config = dict(
    hidden_size=160,
    norm_eps=1e-05,
    attn_scale=0.125,
    init='uniform',
    init_std_o=0.00845,
    max_seq_len=256,
    max_steps=2617,
    dataset='wikipedia_en',
)
Each number is 128 + 24 x the weight over its row's rms, rounded and kept within 0 to 255. Layers, rows and columns count from 0. Numbers have three digits each. The size before them is the row's rms in percent of the matrix's.

# layer 2 attention output (transposed), 128x160, rms 0.105, rows 1-44, columns 0-159
103:171147126113158116131072126120158156126150155145122103123094132167107132181111139137126161113140167128129105133175138117164148124162118104172109160164132143167151118102149120170160100114109144089102125142129105122116097136065143150139121086115144106165128136144144112111132154124125133144088121088107152117094119152097171125143171132134153108132124153116125101108128166109145126154157102118111141155106120119148119142099113147113158135159060116155114151169104134100146103180122114
109:113150173126164140127169142096119128098092135104114136111111140104111131112130127141137115106138115103148138123135128137167084139066050144077117142104108150147131122156130124144133120113139129107117086100149119161146087101123114108138117098106113112050090136144135117110123134146151082152136109130142133091132142155114113129125142068154094110115128077107113132116100109115178146112136168131126173162147132143105160123151132176117105130089107162123110096113130158127114119091135121
103:088158103122092120139157123077190130133151136141091071152180099118097117139144118144173142105090132170106123080135127159113125141150111122113117144156144109086175145158136145161137120153147148093130143129126120131108132088131139076138116091137093136100126107177127132080114126113112132133099096113156159100125114152139126158149079138113118141150140091163164148153152129140135147111152128162148151092131131145109140153131138149131125153152098100128148084088124094110119148117108128
100:156125136136137181149130170106113126136153130054120140135149141162130161120120105146160132126130075143113152143121118174127127153091171104135091158148137142121081086143128106146124146134139134127173087160073138135108144090132133094160124141133105160093153121141103168122110103110105111125119115148132114139170096131147131092140104162152112102143129183108093103121084118134114108136105163152121113132091123152158115100113119108103128108136156166144104161136141154121101129166169122
110:118135129127088180124137110147130176138132117133110093147159047148125129137135119098134104148132133150142144146145113123143133139124132170104177126071100115134147151121150155128147156120155138132123078122100116177133135117111100109146141095112153120108155102119120133120109116083115162133123112108099133101099121130118132139140163129120082104109131070119107125135110116137097114116171138152094098126153153123112101123143166152141155123119158117128118152130130208086149104115203145
102:102157122134094127077136106127134142120148170144120139141139126154135119143127140158122128139117134120090122145135112106153139174102139134107157122144075148170117088116121156121095168140123125139167121114167152135127144127163093073112100091116159084115103137144135113151119182150147084137163175178106172122117130150096163165132133135125119124120160173157086074176133142132143121104110097122134097081108139135127148170135109101111138114170152132115122113112156150129109131142100131
101:125108136126123152082131120076149146083168121119097097117122151151140126151089077113131143119106107116123104101111146107127126133143115100136088151160143124102138131155153130142117105101131106104112121109129151073115142130137129095184136127148122144109083136135145098140110188128125175162198100135144114123132167153160143141145119114140119130144075109095119110102077133141152115146142135123132138112148119168160097138129118145113090148078147116139132134189164093108151115116154157
106:156091135101124100143148121106141125125087114116105137123128189107119094131137141103159116110151140098122152148123151122168127110072151151107139148135140092118149152105104097120123109099191120150085132145165096139090121107106130160125112150107131084114111099127138154092127159101139102100096117118159117122051133133141124148153141145118131098160134098091074137110107127086115130132102114121116123136129108127134129079103119130169162130095133092111108072156113118137097116091104121
102:109134132174147118110130109097123130123138138114137164107105101096122111114108119175121112106094076135151118129136161135127156152155097101116146128100085129093092116132094126133115134123115130089147118119105129150145144155157117145117113147111101150160097077101115131142095140154120154114111091104093118111078133118081138116085098179107117076164123153168151089116089146134149141149120111139112122160149092113134116103122137126115103108098113152111069110119076158155163109093118142
099:106094155127124168100101155117128155115128124100097131129092147164156120147135119120132113139112126144090106164161156132128096145102102137135151079139124089115127156171139105115112148133107180134137122185134147111083161138129087100115128074124122112103131101097143173170121083133111111117131114168149112116070074097113177120132117158136196126137084125112131137116158154167113105119136108157167153133114134093135108118156158149119144137151130128137133128125113120092137131118122107
099:113134091121152130158150141129150103144125117163082120110138139091115112094152089134126132122099103106127122114114131126118154089062105138115109134125134108098147166107161121112149124087117118080149095170132142158120140125099106092135095132174117150103077101152145130163156111142176154119134068124120119119123097088136157105188118106130138139168094141165083115168148113130125137117138127109106120113116150134147158140162106100101139112145149132110152108132153086152184138129132133
110:070103172099120098135138162127132084095143130156108151100104119116155116109171138113119131100141126141139160096132139136073144110126101138109104125122118097096142117111127118146121137186141129121142147145088118092143112131109133125170136120128104183127108157140140136108110132152119134148140123111141106169119075115105126106172135157110141093131104133050080135106110110132114102154123088176148100139145104145146103139160092125157140155130121160124110109076137133171105090138150138
098:042105120134183162126163121134127086117146123103109129090117107132107142167096120125126166102133169152135128121142117134126127151133104131113133142127111112131156126112172104165121103126136117112092119124149104091152148089107093097093062140158125115174142119138101120151131122136110083115107131160172136086149161149129131117118135091102127106123108139135135086147128137167132120125144118137131105138112151148144180097073149110140122139149144160087082113143149116117157135135099087
095:101153119092137128101133110112131109125118118078125095149182154136112107135135132083153104145139147121156138125132125103122124162164127163153123126122142120121115147145152108156132187126139191081124127153140138128124149141147144153145160122084137089110086149138140131108145099134131174115101167108142110135149130120159094164088125148133119131178118162139091144099133152131140118110117091153130140106175091137146138165133142126120114135147130182083164112150132173154099194143106107
107:097122077129121165113074080165143119132098130168162067122162116109134090122138130149120086109170119142148150086138127142164130110137113147142150135101126122122108166126099152132124108155094122104143111148095067156103151164135140166155102128172115144153119161127111145164141109195126120110155181100129109104175149132144124134124128122130134127123113120106118163112128159125134124107145133150128127125124106110153137156097139116115169140116117128083117151107085145146092134179130127
098:153124134131106135094152144113132122108087153125137103152155093163160147107094149159121188097191140155131126134144113155121127067108124110131125139067113145132118110138092169168142090152136095085150152119133152126123131130147128134140092102094069106094117102134084132127117135119147157126113132121157145153107182142124104113129111116113090105095177155142148108093130118113143145148125161104111147093115132146141146105147153116127106174116120146124137167166107158115089115119131121
095:124115136133158155095138140120115141110171144091104115108147122153141107142083119136120149127134113171164111098153138120127131154117138110107105126121140136102146092161130156166133160151148095130149091170095133169150131120121126169165132098122143113098059138148145160163149133092117141140108114151172147135143093149122113147176116115135128092081120126115164118145135108089127143124123114096138128165117166140159116150135129064171146046108140149136097119114119149130105125144097143
113:130099124155140161118087131122174145136118153139101173152137128122154075114121167117103122135078119124125127162125139105106093153083124129143135151120149124095124165097079123107126144130149099128152141177185112113141146136124127116131128116113119179167122152122148146151115124142114111147126141157153090131157136106072148120106113133134139121144142123134112140129116096190144148151118066139118136095102114094124114130132101145134143127198151176131143106099085149106151151181142141
092:152164135130148099162155099173134101159151155153117143176100104144133190141163147081152138115134122125156145126127143146156139176112134131098141177086128136149097138111151131111167139152167111135133131134149106140133076141138156127146126137117122080124119128107161153173111135114138116124132114120132141131129125142139074190114132137110131119166142156126118090185105128126170147137072136127131129088148090165136123155107167081124141170101094115124144131095137131138121112139121126
099:162143130117132145122096114147142142126150167099134159110096129105117134097104148135131084102137092163136104142156122137143119083075174135104132096121144134162148141161116112117084136172127169108179103159144142099198140129148147145117134132129129107129122158114164149120102103120131167141094114148156118137126085140117137147146128156123146152085143125136153097134120137170131164147104138113116114105150153114146138158114085095121147107151084143125154121080159122141141109115201100
105:099111117105113157130146120150190132121125107118132128154128095170099150142147138118114171084148108114147081110108141133110147130079115078154126130120093118139130105084143140069140120110061120117102152098122155109146177130160121117135151139118155122120105136162131120130125106112170137111103151105097123114126124133169062118129143153178140082135154113145137151132146111109094151120138131085175133145138131131127152125099110108143113120144137141129108109087151134143063134102116165
099:096092129115139135084139194095146130114107080115105100153121152108115110117126116138141110101138135089151121095153118126129129103105142123095111122142130110150112087112138112170108095085105135097147138097120128120179109127141122110107164135159112162110151153145139124112118138130099105167129152096114164120127146140123093137105098177167185142138170118154183160170123163105110151152122138127104147145144134123116126122174113107145138147106144146133079151124093164130130183102130157
103:112119112126112144147123140139172108093109122120142132138121145152125155160116114157125123077104132128147131123132102137136129129123183104132107140107141115144148122139088188137108140077128145094105136147124134092157109128143168145131112110120142148139137140062130088102093072167126165142171158117129145193119153110111133129116147147131116091143118164164150156128108149114142151114144064119163152164103092137153084144098115166126127121154143138108122106084108177132162117112137116
101:123094151164133142154132094114172165098130153137117116107111130110137099149133150149115138127111110114164122150100107106078098100122138117112140153094148121105193155070085098120112142133137135122087107172117163126180105178137119105115102112146136129157142144114098129125131145102146151095108130130118116091151087158110153122149129122153105127143110128132143158102157168109129125123097111140144133090118126137148099119129102144116121132150136163137097173053128123164127194111152133
105:136155082159135110138120116090132138154127162118104118106192088102142167131148112104122106150114158146122124156120168110077146151138124145163175148141144146121139118112105091088147100107126147113097116116151144138110155131169094113111119114110122149144128123135125152126147132145112125138132161181142160143138122118120166117155100090083142120073092132150167081107097092118135131149135138140111114111114064110157119073088150137134087117181104151133144132109141128130128124114100108
105:116112106154144096138124134126116112133093114109077135122136144129140134122104151124115141100149150123138121141088080151141122128062117162133139089149153171131096094107109123117104109173110128102106114129144166163159135068157130131089158166120126108139139137146120093127098083110129091111098147126160127150147130127110140134137163142087113160044156146166144152136152100100153151165132121132142129097113123113110133130115115161175120114157119117136164168149100101129148152115150097
095:115138132137173103134125107097132128101111141112152143087124129093112126155095144143171124122124126111131064136152103129113127145120151113112161144094133139134102104178115106147140144118179095106114131181167115140121104115160118078154154082111168117148137133134133123174147118092134120137148111108136105128147126137124137149129122128103094133100079099144128094123150099033140118137143117182101119112088109093119143172123105138132108133134141162121110159120102131162083116110121156
098:156163119115114083159116123170099128110131146132141143122136158180107114137152086122181144150131127108108157121100108119087096093136125129124142124104127156127130125168153149139113113189100167094146120131146116092097140141142101073131124114090137140136102127085142143167110136132105155113156137146189151139125109105104123146133136129119142154146154136108082152091111127164175089139133160103083130104131127136110132153133140100128136153109147147175145137144160105153090086138096096
094:135095144122091107122128133104151123099111099120162139136112168144113112141111111082079170140129134143134104155136152136083080140176141157118122156145133100146143162147155091136157093114113184119139136104157102153164150144150115143169121141146123107121174092162147131147131091094129139108168148125152147105112124138111169175131115135139141137098102096123136138131131095128113098119126141101146101090136124133138163117158131088071157156139117110166097117113110114136118195119105106
107:137127145122142173169127119132123090176100112125127139139121117118077144099066107133093107123133166098124157129146155159149104173135155125148110119090166148148096116128146144122085083170114135119125123101133145147165128123096164135081143117145143184074127179087157129173088140146099120117139113103147129157103134121136140098160097140143156123128116102127158109128143077154174132147100136153137120104128125133116126133120099103075128115166124134137157101109116145123125132131129153
107:109101135200131141091093077106130156128074130140179114122150111123124126141136125123117153147130117164100126133089157129076110131130111134096138123122100100158125129174126151166121146135134098124119095142188099137103087141153105139158130118123106101085129110141133107130141140157112126103202147119151118169073136137138096145139144170138139136158139151118139141112138079136110116174115123110088129145146150126130117133116142111128128081138139134120097115134055110153133124104113124
106:114091128114137160121116110168135121136140105106116104117118116136133108122124113110114091093181156137115130137131140122103170151145112150203131133106098108128132150146158151138152126140068136191124139099188145115148134125170145095083121094071132164127139146088159126149108103122148147102094129120112137166120113114160087160149123145166112164171103092127129127142149120093141135144113107103117108111116149157105105136133119152126119140136113109161049132143116132113099138143140132
107:149118157129113155145151139135187126139116114128162133129095142152134122109158139084129160080162143156139082121093118105134137140150126116113127141116130192121103126107149132118086110144161129128101097109115106108120156119155123127116112112151088172125154146156079143141152152134093124091117133112117139113144141125127179153114116131123143138124113158186120111119130105147129089145104084120116141090185120167131144161084123135104143175108141120174158114087078158146140134139116171
092:169148116119150151112158174144144094126144123136107171144067120165118109152138156112096111170114140114111132142143130127087147100146117138126185079132138209140126106109123134110141140116095084116123141137115116127173098138123102130090150096085122118113110111120139120080093127125130110105120132123116137093133120130124156114129094147115111140189148126129116160182154151120112119113114107134146128124096111106080153125139100158113127110151125122069118154102096129101087167125145128
104:095142146105151090070128154128146126100116167170141162124106181159125139133114142131111122135125115151105102110117132140124158120099103133133120181074113116136142080138123116105157117113176104110111123085170076148117130134156084100130141121086123112138126112143109134106108096106181146138140129111130118128121067152142128122144104127135150137159125116131072139121135155130105115146107104164101114145128108150148101088119154123112143151149165107173145113146151126093125123202115133
101:135119174142114118115110158131140178112106121149139178105120173109108125162151115160118100154114120129139141133116108135141081113181148126103115136146188141105164152132139128104130117121110094163149127149177111088099105115125095130112169129156148097105091135110151167126088101119132130131095159076122125100116131141145095116155139126095167124124113144133136144120165164157151129147124113146155122146101100093124085111122136127091143145092132159113108118073121123194124120163115152
097:146118145106131107108104129118121115097148181123145123124156092127168107151113124162098146102108146159111130144170096118113149069142162142171148112094109127102125194133174077118120153138167118135103129117156127130145147130164102146168105130092129113119143126132123150127131102110163119114101089135111164096169148088157119119105138130129142116181138082118088109105120113130063098137098117164141136127138118153119128129129079131136110095133166132149101126097152137156138087125140141
105:119129136119161101145130096142084163138073120136138123139132107145128114076115156158093127152135113118112143137127115116104146134116119128120146133133106128098160161070130136129129167093117149121099121115143131131148155113132127157128131188148137128147163118099159128144140109155113125157166102117103115178069097129171158169146119113137140137167141154151117101098075148104133130104123130169136124094136124114158086163107154127149076111112122113075150109082135109134082132158114087
103:170143114173121145168098117144136105156144122149139100148133155150101104107136109181159084155136131117150121138106121149155105089137155100138129119125122100142119148147156125152075154102138110114114112120093083131160123149157160151152085131138110109085142139105085102135131156191112114090101135113149117076098137123153093167108134132158132143109107125151118114136141087100120125146167113143142138083095152121141120116180156199119110126142137112158135122155147158147127124140138130
114:143137081147122092110157168125139132139152151126135160083145077126114132148125128104108101117167130089115135118158115118128131140157118117114154140150152134142172181147144125102166135144138146104149150160138161127145123116068163135172157110120183181125110135137152111136182146150117143156156133135145121139114131098154119110143158123169124134112112162159138094143111185105142146147122110165142136122127147142165093144123142093128111124094158177124103096124167148097084145105104119
098:104157106075062133128117167168116113148123074113120116117112181109158147133150149169117117126147135117111145145133118150125137163153205109086148166134134106131102135140104117174147136138082143152141126141121139126142131176174099097156125149129158122117098097126147115145128125109114131123131130143151088107138107123106134170126149129145130149153141159162077120126128163115094149163145117122151124112150133100137161133157117132100164108141136139168126177107102140162128087134139164
097:149145088169107137133135147130061135137123110130130123128145103097212121142046151136128136115145159169169145134076179123154121160127153112119127150102102096153184136132135120079141112127159104143193145129136141119149097113163132130080150146122179157094146151120115128125105083096134127135125128134121131185130116140100153122133152122115108123135130129121120128131158145102155148135114108120159109149133151134136113149124176125107125128175129126150134106138103120135123130135153120
098:125099089161168117093145119132133112116124137113110141080154149154132118143151094102156149114135144145119133131121181143150082180128136143144104147150119140081119105118143142179133125136158045089121116121148145143154154139157134117123116118111157120179119125142111161167131098115144113093123125164124138099120110137154114072127115115134134084122142140110149121155164146142127125131123141149127107136147173136154137069162100098141157135125137106105151192135159139116071128131159132
099:086139120107140146114132079103127060142155157130119129076112147151140142102146107146110096095112166157105110119062119178088114104126137118093115115086144100098101110113128188147110181129108121128105108153116149100120076126113134094096104157131102131122104126121134096122114102124097109086121107099138144110126107095117062130119142135164111121148130122107136118154119134151160147104140103089124125119150168099156101124134163161152144138141143151115111125125172117128129114122131121
# layer 2 attention value, 128x160, rms 0.118, rows 2-45, columns 0-159
104:100117155160101135128099137133129120108125106127112131139148168097146122146088104127147183145142130140158147102104133091114112137153150098170131053151138125172152150102119158140145124070148108096156144124083093080080135132091111115097084104150140129101120113125096109130119156124123145116126138179138166138124156101128131145152137127136097144109131135155141122074139127089157126108109123143141118131129136115092095149135110105104107152138125123105165146097075130141182154095133111
102:123158090132123135142110124133145155131123143113102091107124080088168109123087113118139159129124117159151100129128121100130156085122108142183136122124081104149114126172183127151175154076140095111174150133146127119127088143136101134166087123133128090094173113150125090124128116119122130160171091104111116146126131169143121125175132127140112119137100112155129137086117166101126123121147108116130105110151126107097138130145115133100141096097111136128092154182183106166130115108137116
097:145104142120102117134159103188167147140100131152142128138162130102120103193142148115137119112116154119079135119122152122112114125137097152085112122131136093096133101131145135135112081098101157139149133082147145074096167130124138103121098146151176108174139124165128091127119132142143119117142135155084153098096143156119167130126129130165119162154126090146125146141111053171114151128126168141163129116119088178086113119121144127146094142128093110129140139109136121113156122126133138
104:128149114171103110153150124115121137095152125147160104123145109136107120179142123141166165121123150154117136141108123109173118101131141130144152104130139171084080113101128114153201130094148055091132163131113109127101145070086120106178109167146119142110089094138155130087115140108121135145129136115141123151130164144135107124136114151111118134127139125135148156160161126135153166115147151118139148121137121203124096125122140131146164126094143096123108128150099104104150166110116114
095:093147154154125133127196120115143126097091098146121130084097193109132149152133125093116088161126154159126104144108116105119157113167110109131106141127112140114109150105147086096179188141116138157121107094134167164088086153097169136138128080119155154163117107116134171127102103136122115149140149134133107134146099137123118109120122128102086150111158137158103159118116154139122133118126094107121145157117173114125133160121110113129102107082136119134156115161119124113117145170156113
101:119124140106151117109150148131131126127062112127120144132103117094109113124097121136129115112143136164145159104124136118137120138137118099121076094175144140104155129124155109127117168126101159129158144142090101125121174123143165139121106096107106135128149164141137161142121147086164122147131124092144163115147160101134164114153135150148097131127115072120093131058150121120133128132142159171139133137062076107119156119133084132127158111118122199157112132165123147130102136113118184
095:131185113141130106140150106138143086181135135121105143174136156154119115149161093156138150103130111153087112103166151140111152186131145107124118120161096129126084085114119172104153141157142112077110131125100122110127123135126125120108155154132084118163105113146121137159118080185116137121069098116115147118120108131121127143142126187171111116083130150105144158156121143131154165126149153127112113125134124074144144134095152089129113147166120152095115138132130104104149126129105124
094:128084124155114135162132103100118084117108138103127127170118081143132165186154157138102120122116163113160065109118085086098166124147137127115177102135135152129144158150119143119122148133105191162153140159123184146151144130125143150120116112101129090112112165095135125132078161121114150103113166141095152147120147111132121166112120121104167119151117121113168115137127130134130158170139132107148148120129132149105083121105174106107122123104151123164153136137100143108096097130119119
094:129134153122113057118139188138102071167143146146123136087101111168132141147178118100135170102083121130108125124155138098142153110121121147113138174097166131087131082120125154143115159169108115111115123096123155104100116116105159161088104135144171162144132158163147101148105128172123090118141145114148126135115140159151119101145110137119124161135123127144148104153128134101106127113129102124124147139146100127093138143153104108100152142140137111096106089172132099104172155124107115
101:131111137120134144147153106159158144164145076075143135125142121159136120154115136116149136111082118130158132142165176129129096138136087122127109139115116151151133132109090159118125148166121114119100102120153137135086105136154108131135130105074132073110168185131142169132146058136119153115136166120177094131117146138111099101096111113149110145114147114116088108128094090112126105115116154120100146132124126133142127128103112092127122180128101180119129163145119188155109140097142109
107:155132128130135143166101109178133090170135128110135118156100154139109097126127150124108155076086103136120099129103092101118133106120132138096122163145119154150109137158159109136119096124117093129108103141136135122102097133152132159142111139131164139113085133134085089134139131135148117134097099111150145153162125049151129118128160158147122109103154108148145112141136128097165056169085169125084159134090083131151116145112127145152112171160110131094134119138138115137129154099153132
097:088115126098092144165122092164119110125109095156133146115179117107128126125102133091109135134115134133086107166089174097125151103179161115186148129147130104133140143118110166096113144119114143141176138139104115130123147127166148115114157075129151153130131105158127156127114114130095159133139098121171144125132130124151156124135122122127133127128119139098162113123122124108159089158130100144130096125138150135117163202138176104125147165141118162154080122092093108138112085090110109
099:133155127140120106096096119088151115161129153157081123137117170119150125133124115140111141130142174163116097144126138130107129173061156118130119075087099160145147106121107109138103110121115087152150117078083118118094108127130125148115144129173097128119152133088082126147140124119122113139109132107115112140137115143123041129099133110145112123149152115139107129150172137119109151160107126120122149125136118147063145102182117121105186115130118100141140106147114136107175109139109115
099:196111153146180111117136120121099147123150133118149160086132124144114111083111173110111101099134134127099142095101084118085135167089167170113143140142129073148143130090134135138139106107142125172102126130150142141116134124164127154122129164142124143102157105137104093114159146102134172121127128137139142173107091153144098134095115127118112080103154105126142080112143128100169148137128141133100120100129106135108146117072116060158116104124108124153148121163144141103124120139114116
101:109146115151132136129114116151112140102113138157155161153101121123071136085126110143141103133078146134156138087086116153096143111149148101140150089131167109121105111186148134097123110108146131137141125109147105127110120099133146094092111120131133102127161107116111112123132175082118111102129163152140115092150147172102124183139130157147143101181113116119154139156093135152150149111138174121127124111116134139132146150114093143133118095088119118121197115082169103140161170101137112
096:156138145133113141151125109127153159093068125150162143111137151093083150104159176138095127127140146151135105153127138133108145135146114100110149165132127144105136138112119109141145057142129129111118140106107163134093126150150113137119103133124092120109143107147099075116127132145151104126101184106131138131107134185112121108134168100134133111153152150128140126082130200119142123117123188107127139152138093101130099147121133130133134146121096073130086182133108099119078130114089141
111:179104132155131132139132118124120145133180063154137126136153090125117121131162139144128107112078160111131123124131148132107129168108133127133123152135115144171097119105124186112165119176125159167125147138130136106116096175114152171155108088150131156160100161114133115089132133154119131147168135101139120166149110118114168113110142085132122109124118110107144129174081090052105117137134125111139111160142131088108120122152108110116151100134135149101157116132138156075123118137123090
086:082155125151144148138141141131141097125120137152111127118164148063114146115103095135174132115159156115152105122111174122156138137086117101143107125128098095113139158143140179143150110118103099094143078121148129150157124110094116128134172126154177122111145112125103152126094097123137144126106137073090100102111108100078105123082164143129086090128101141113107121142153148108139147144115146122165121138159126099138120151139162118147153126070137113110184144140128123148101149147157143
100:104122178148106134138155124119148125109111165101132112130151117108119130142166160129083115119125139105121147136119176121183158141070109153137154150073147144126122147157125133095129053162134088107166108119172163127163101104110175180099097117122145133089101158116112140114117144123147103118106106109088114104091110125105142144119128088123101142136132099134123094151161162128107134119132139121104140122133175110129125123104100151093086153133151105153092119133110117117135129130145087
101:180130114160115122133122124102131169119113113146162140110156154172162131136109145137121113092146133132102165134146123089172134133167139137109087131157118151121138140168144114167053148129128119121176109126077091146123122116127114134144126136160131174115105132137136109100111156126108114167114129127135104145150084186142087198133124131133103104161161155115135107118106103166118137119113127105122135132115153118140135138134126114108112150108111145186184122152117081145117145116091159
106:173190128125108086133123133081116140164113171109146137120151147140163112103140126120141164109097114138103118104116114114121095128132099160150128103136119162157114135165120129164135145182108145070138098184133121163122156156116141130084105097116123084133069103108083141164150153135152155117140126124150124126148137148129137132149104111137119160143143104149137102127136093137131118091156101112158112103096133139062122131136155169142112096144112140155139128155144100134119138103142179
104:144110120153102139125105114104125135144127137113153166131126080138180121075174165120133130085115123107107119142145126101080126168113068091146160126170131113130131140158117091123079112106103132155130147173179138092110145144127140117144150126116104193088114129139116125128113156135137164142123143106132117104169116133090150113119082153144154113168151140134121158133131119143101117151129148123106126107122080110087137162119111128065132145111130149157114100137088137104095123159136130
102:147112176125124171123082127152099110143121109124169165119144122125123098125103131149092129130087157127085137102121124131165134085146122124106121086135113152143143133112128163140155129127132115154153147108162100146148099109139125117128127151088106139108112179110118142124106082147163112142145104151127133148136115094073116114117124080092122105126176131117086109180156080155125150129125168112104150095125140061109128138143086149127113104158154152137142092135128139136147081100143089
105:131163094151111126111129134128160111119124107119104108155114122147103102148132162107128130127104141107131084112075135141062143127122151095157089131146143111099163157108152105145120183125114132139129160129128131132162098116138146125160153139096098132166164156113134120134114131121106074161153120131096147149134146110130148144078153083067158135182134149117171122164070117105128102116105088130102130153156156124136110065116127111115130125117171128117132127134128159113089145103123117
100:128117120136135126118110135166133170138126178118124162139127179156109106096108100140134121129114128090075136155152175166139135140133101162151121161085136130139119176168138138109139128123142160142089132080133103135139088153123145123151129159123135144143134148115138103118096130181120131099131138119124129167087122135142182108161133137201127137157122116107140154110145155140107107124128099117134099094124218142166111121161128128114147176138142135117145100091114126118117162136139102
098:109122151132147152106120117127117121125112138164115107136100150108111118155088122125128135183119176107101085164124134111100129127167120163110069110160100125175149123112126125147141156150150142127148122122145097162084089125139122126120112158127128120115148117131132073138128165142146090091134125145159145130122185099078119099088141092135116136153103164151148161095129133125080157127113149172103105134109108133138161170128126103109138165136174125131140089141106137093112088109166148
095:112154122145138104129160128134112129078134139130094190141121122129118134138102109123175104092137121171132170109115130162136127090137144141123081181131136139134143158110150109082132141165150097150139119082131099112087095166130160090107185133149146119110141134129092129132153112100161090122129130139113170100118133131151142129076098145140124091133074115163100108100145139118117158191108099144146160126165117110107137119118120142134130119106154129118134110103095121179130141145154104
094:118116147078099120118142112128109111116123117096131112131132120108148114108166128092147120161165151155115145113174135110104161114148140135118139113108163145129125153139139152123118163150140090104184104107090126101110080132122128108101176133154144134178124142072136140165180138163110118139115119139073114142145136158162139061153171118085137102092117129118137112125134107102154143098164148150124125098119159089120125151186113131143166082125158137119116109115147137130109153140140126
110:146072097129170109127126119140170144135130163157118147107146123187123142121185148119161157126140092107121118082135144102094155154093123089113098140073139133135143151128114157121139106099140134108129117133159151097150108189107126123115113097132146094149104149173120127099150140126137129138151126107107098065120139126110161130121148138145134099106114123147143140135147098100090115118133111147184146132088125115151136132137125145129147135085167104159083124077122130131124182128164132
102:138115110130169085168126172094123112134099137185107125165124139111095123115149177113190114142145134136106054101152099141126145135135127119133102132181197181132088106114148136180127140117155138143157121125079149094142093128128139111106160090143150124117149094111159160133126113161111138104119124120155109168142138138088143144124115093105122087116149139108133129131097137106122124129121147134094129139113113140129108154114125154067121128132097130108135131147096116156118101133124125
099:160128145144127120163151141124140113150131155170124084111126122159091102106175093124131136108135117115082092112152121141136143138117162134115117134120168122150115123144102125105124161156117111060119147127102095156112144115146086163143162097130100151093120103147123145111166125101110103125147159118111101121131086104156131130153149116152156124162162133131116158122126128138080162124108097192096139103151119100136146132136142086102129140093139142172181095141082101156134123126160174
107:152105112123154117119131142128116135121080145114147119113115139121135083129105149097125119134178101107111128161146158155113155122140144131150132103153087118150116126116096145141164143148120123095178112122120152133156119148129150134153141121151117111200124179166158129161155122081110155164181114132092143132175153109135123113143122151154145108114161169099127088107142120085148145115109187112144115152093104138135131119155093154166112061097120110132164138139130122120117117121130078
091:140140081113097098138120114095125143160172124113144114111127101158158140115142161128089103133139142150127114132118147123160139111113162098110161137133130139141157158115133128137122114085162159077113114123107126148094076134077075116149125123097139146131080079140146161122136173149096121116127121115162137119118157105124085134166088094159086173152113137162135122126101124115093137113126140079115140069140132123157102131159125140141112133144135159111164146109118114141153117176168154
104:121151160128144133107150101129112123186126114104113084105135083126124150131107136123150115098131082127132130137089141145160130153181117128120091124115109109133129112101051135148131123161126131129150149084124128135113120104172162174132150085134167139151116080066152074151125152110077123116156125113101129121156115118143104106112101154139090128139112134121173166122119113094118143106140144100109129121155156118113097114100126069150113104123134157094168156121128146121137144115141117
103:189151152114091127109127115089082135136153145148108127152140055154209143133163111118123114107127092104132115117144160104104174142146130159131112112133116134119129131105134139141124102133143104097149120138120135160128135153141141150090106140094127169132153143102123106122087097126189102090101070136138138111110129120123121123118141119079109097118168102118124152139130156117148177107117089122157154121135122134089114147141097154099123129174112129133157143111130172105119116139165114
094:109143102087089123137153104104125105121138105157174144115171130075123112150156129162103134142085152126094108113132143095167131080144125122128145131160144128119188093132139106080154122100157102118148126091148127179100134108149147108095121119122071151178081179126117127075145114108121134109102115126134146133133143148146106135139142133115142116136160161136169114136132145066151135141149174163080127116143124157152145093135123125108099122140130136103142146120164144143139118140133125
111:091155129143131098113129140128121086142180156108129124142120140118172130133123112139132178129133160119133157137100130164095123125161101141093120143118157154081144138106175124135110166151123139154129123125134153109144124120198127129154149142115089121099128099136137166070139116143102138105097117115099138079176107120132108122106137132083148156124148123140109132155145095120105119115116176078115139154141146149123158125134129089101164146082126128141120171173109155124179079145111147
100:108137103099140126108088151163156091127097164117158150105146134152169120124135098119110142130155117145119097078183133101126149122133135150152116156073129128123127132143146132118139147111123155147144123100165109159133158124097106120115165141139102150102142133140097118105197141132148184116101144099134130170135184143148129149131115115144131162058134144106099126167115104172125162114179133134092118125108132148107116147119096098116114090114085104112123140142108142149156122121168117
112:119150149111144121153116166081132115125119082139131164145098132132151143166147160148194127090131157129129113114110133131078143127137194143149142122105114155137133133125133083089129098112093121130140136128138115126110116117177120105149118197092115119107132122117135134129138138121175104162131122134153170139124138141077083140087159112119138173199140160118117106136124111104139107128155134126167135098082122105104161178115120116123144163136129128093147159119099136123127153115116154
100:169115164135111124175160086121091122154127137115142143103095111160123125155146097090104141107151136103115143128111106122126142133120076158107136130126102178089114095179160137125060130153118162140127086106123106125075115147105147105127098190148134128147158109152126127151154125124143135134131118127164119100091116135132137092120132092109132121120114087145117139120141110189119134114153120135092141094156156161133146125129135111140130129142216081121133139147106117132103140142148133
100:124087190196097110152133119108165079126116172167134167139154119147129146129154092126094109131080137138133142137141124155126132132156129095143146120139113101088134165115121118152183099140152137112093155111156111092142124126124120142218128144138151120146118124135118103114115117109165122102144160124143085118155110105124117135144138145102140136154077102122159141107106125131124106140130112158142099134156118126136128137118127062138148141156158080118161117119095164143113133128097122
097:157107150143117107124116149137132129144079090125105125076134115113060108133137133137155104172150136133097125154132142076123166151128081131115130080156121142107145133116134118095128131104108140141157135096142131170110098106136129123112133136102163092100116096144115103075154122150105111099155077123160142125148116154162114156124152084164107123152119135100131137135115120097136129134099116107120161086147158125100122105114180146184100132147087155145088118110128109102099169118144124
101:091129163130092147127106129154114146117143166152106114131124144156155119149068102127122140106102132146089117140092105108171115166117134130126113140112153135121119111103116113107122108135102114169157157134150129123160107149137113158177147116130135165124166120136131142113129176124173122128132130107161111117139121142112094116132182130162139098123164115137115137124115131150150124164066150112123105093185106099131102133120151140088112095112122168135098168128056112130077114112127070
100:111148082108129182082095117153142133158116114129146150068130110166163143138115124112093115145139137123088145084119100162142118092148140147149176080112123132120125117069206142195113128139127106127141097125114111142105143137161128147153098147122137149132172131104115143107126154154127123140178136119138113137138159119130168133113166126129113121129130103145102099100105093095117148110109138128136089132123126113123134132114100185154133155074155155099131123140128107099116134124111134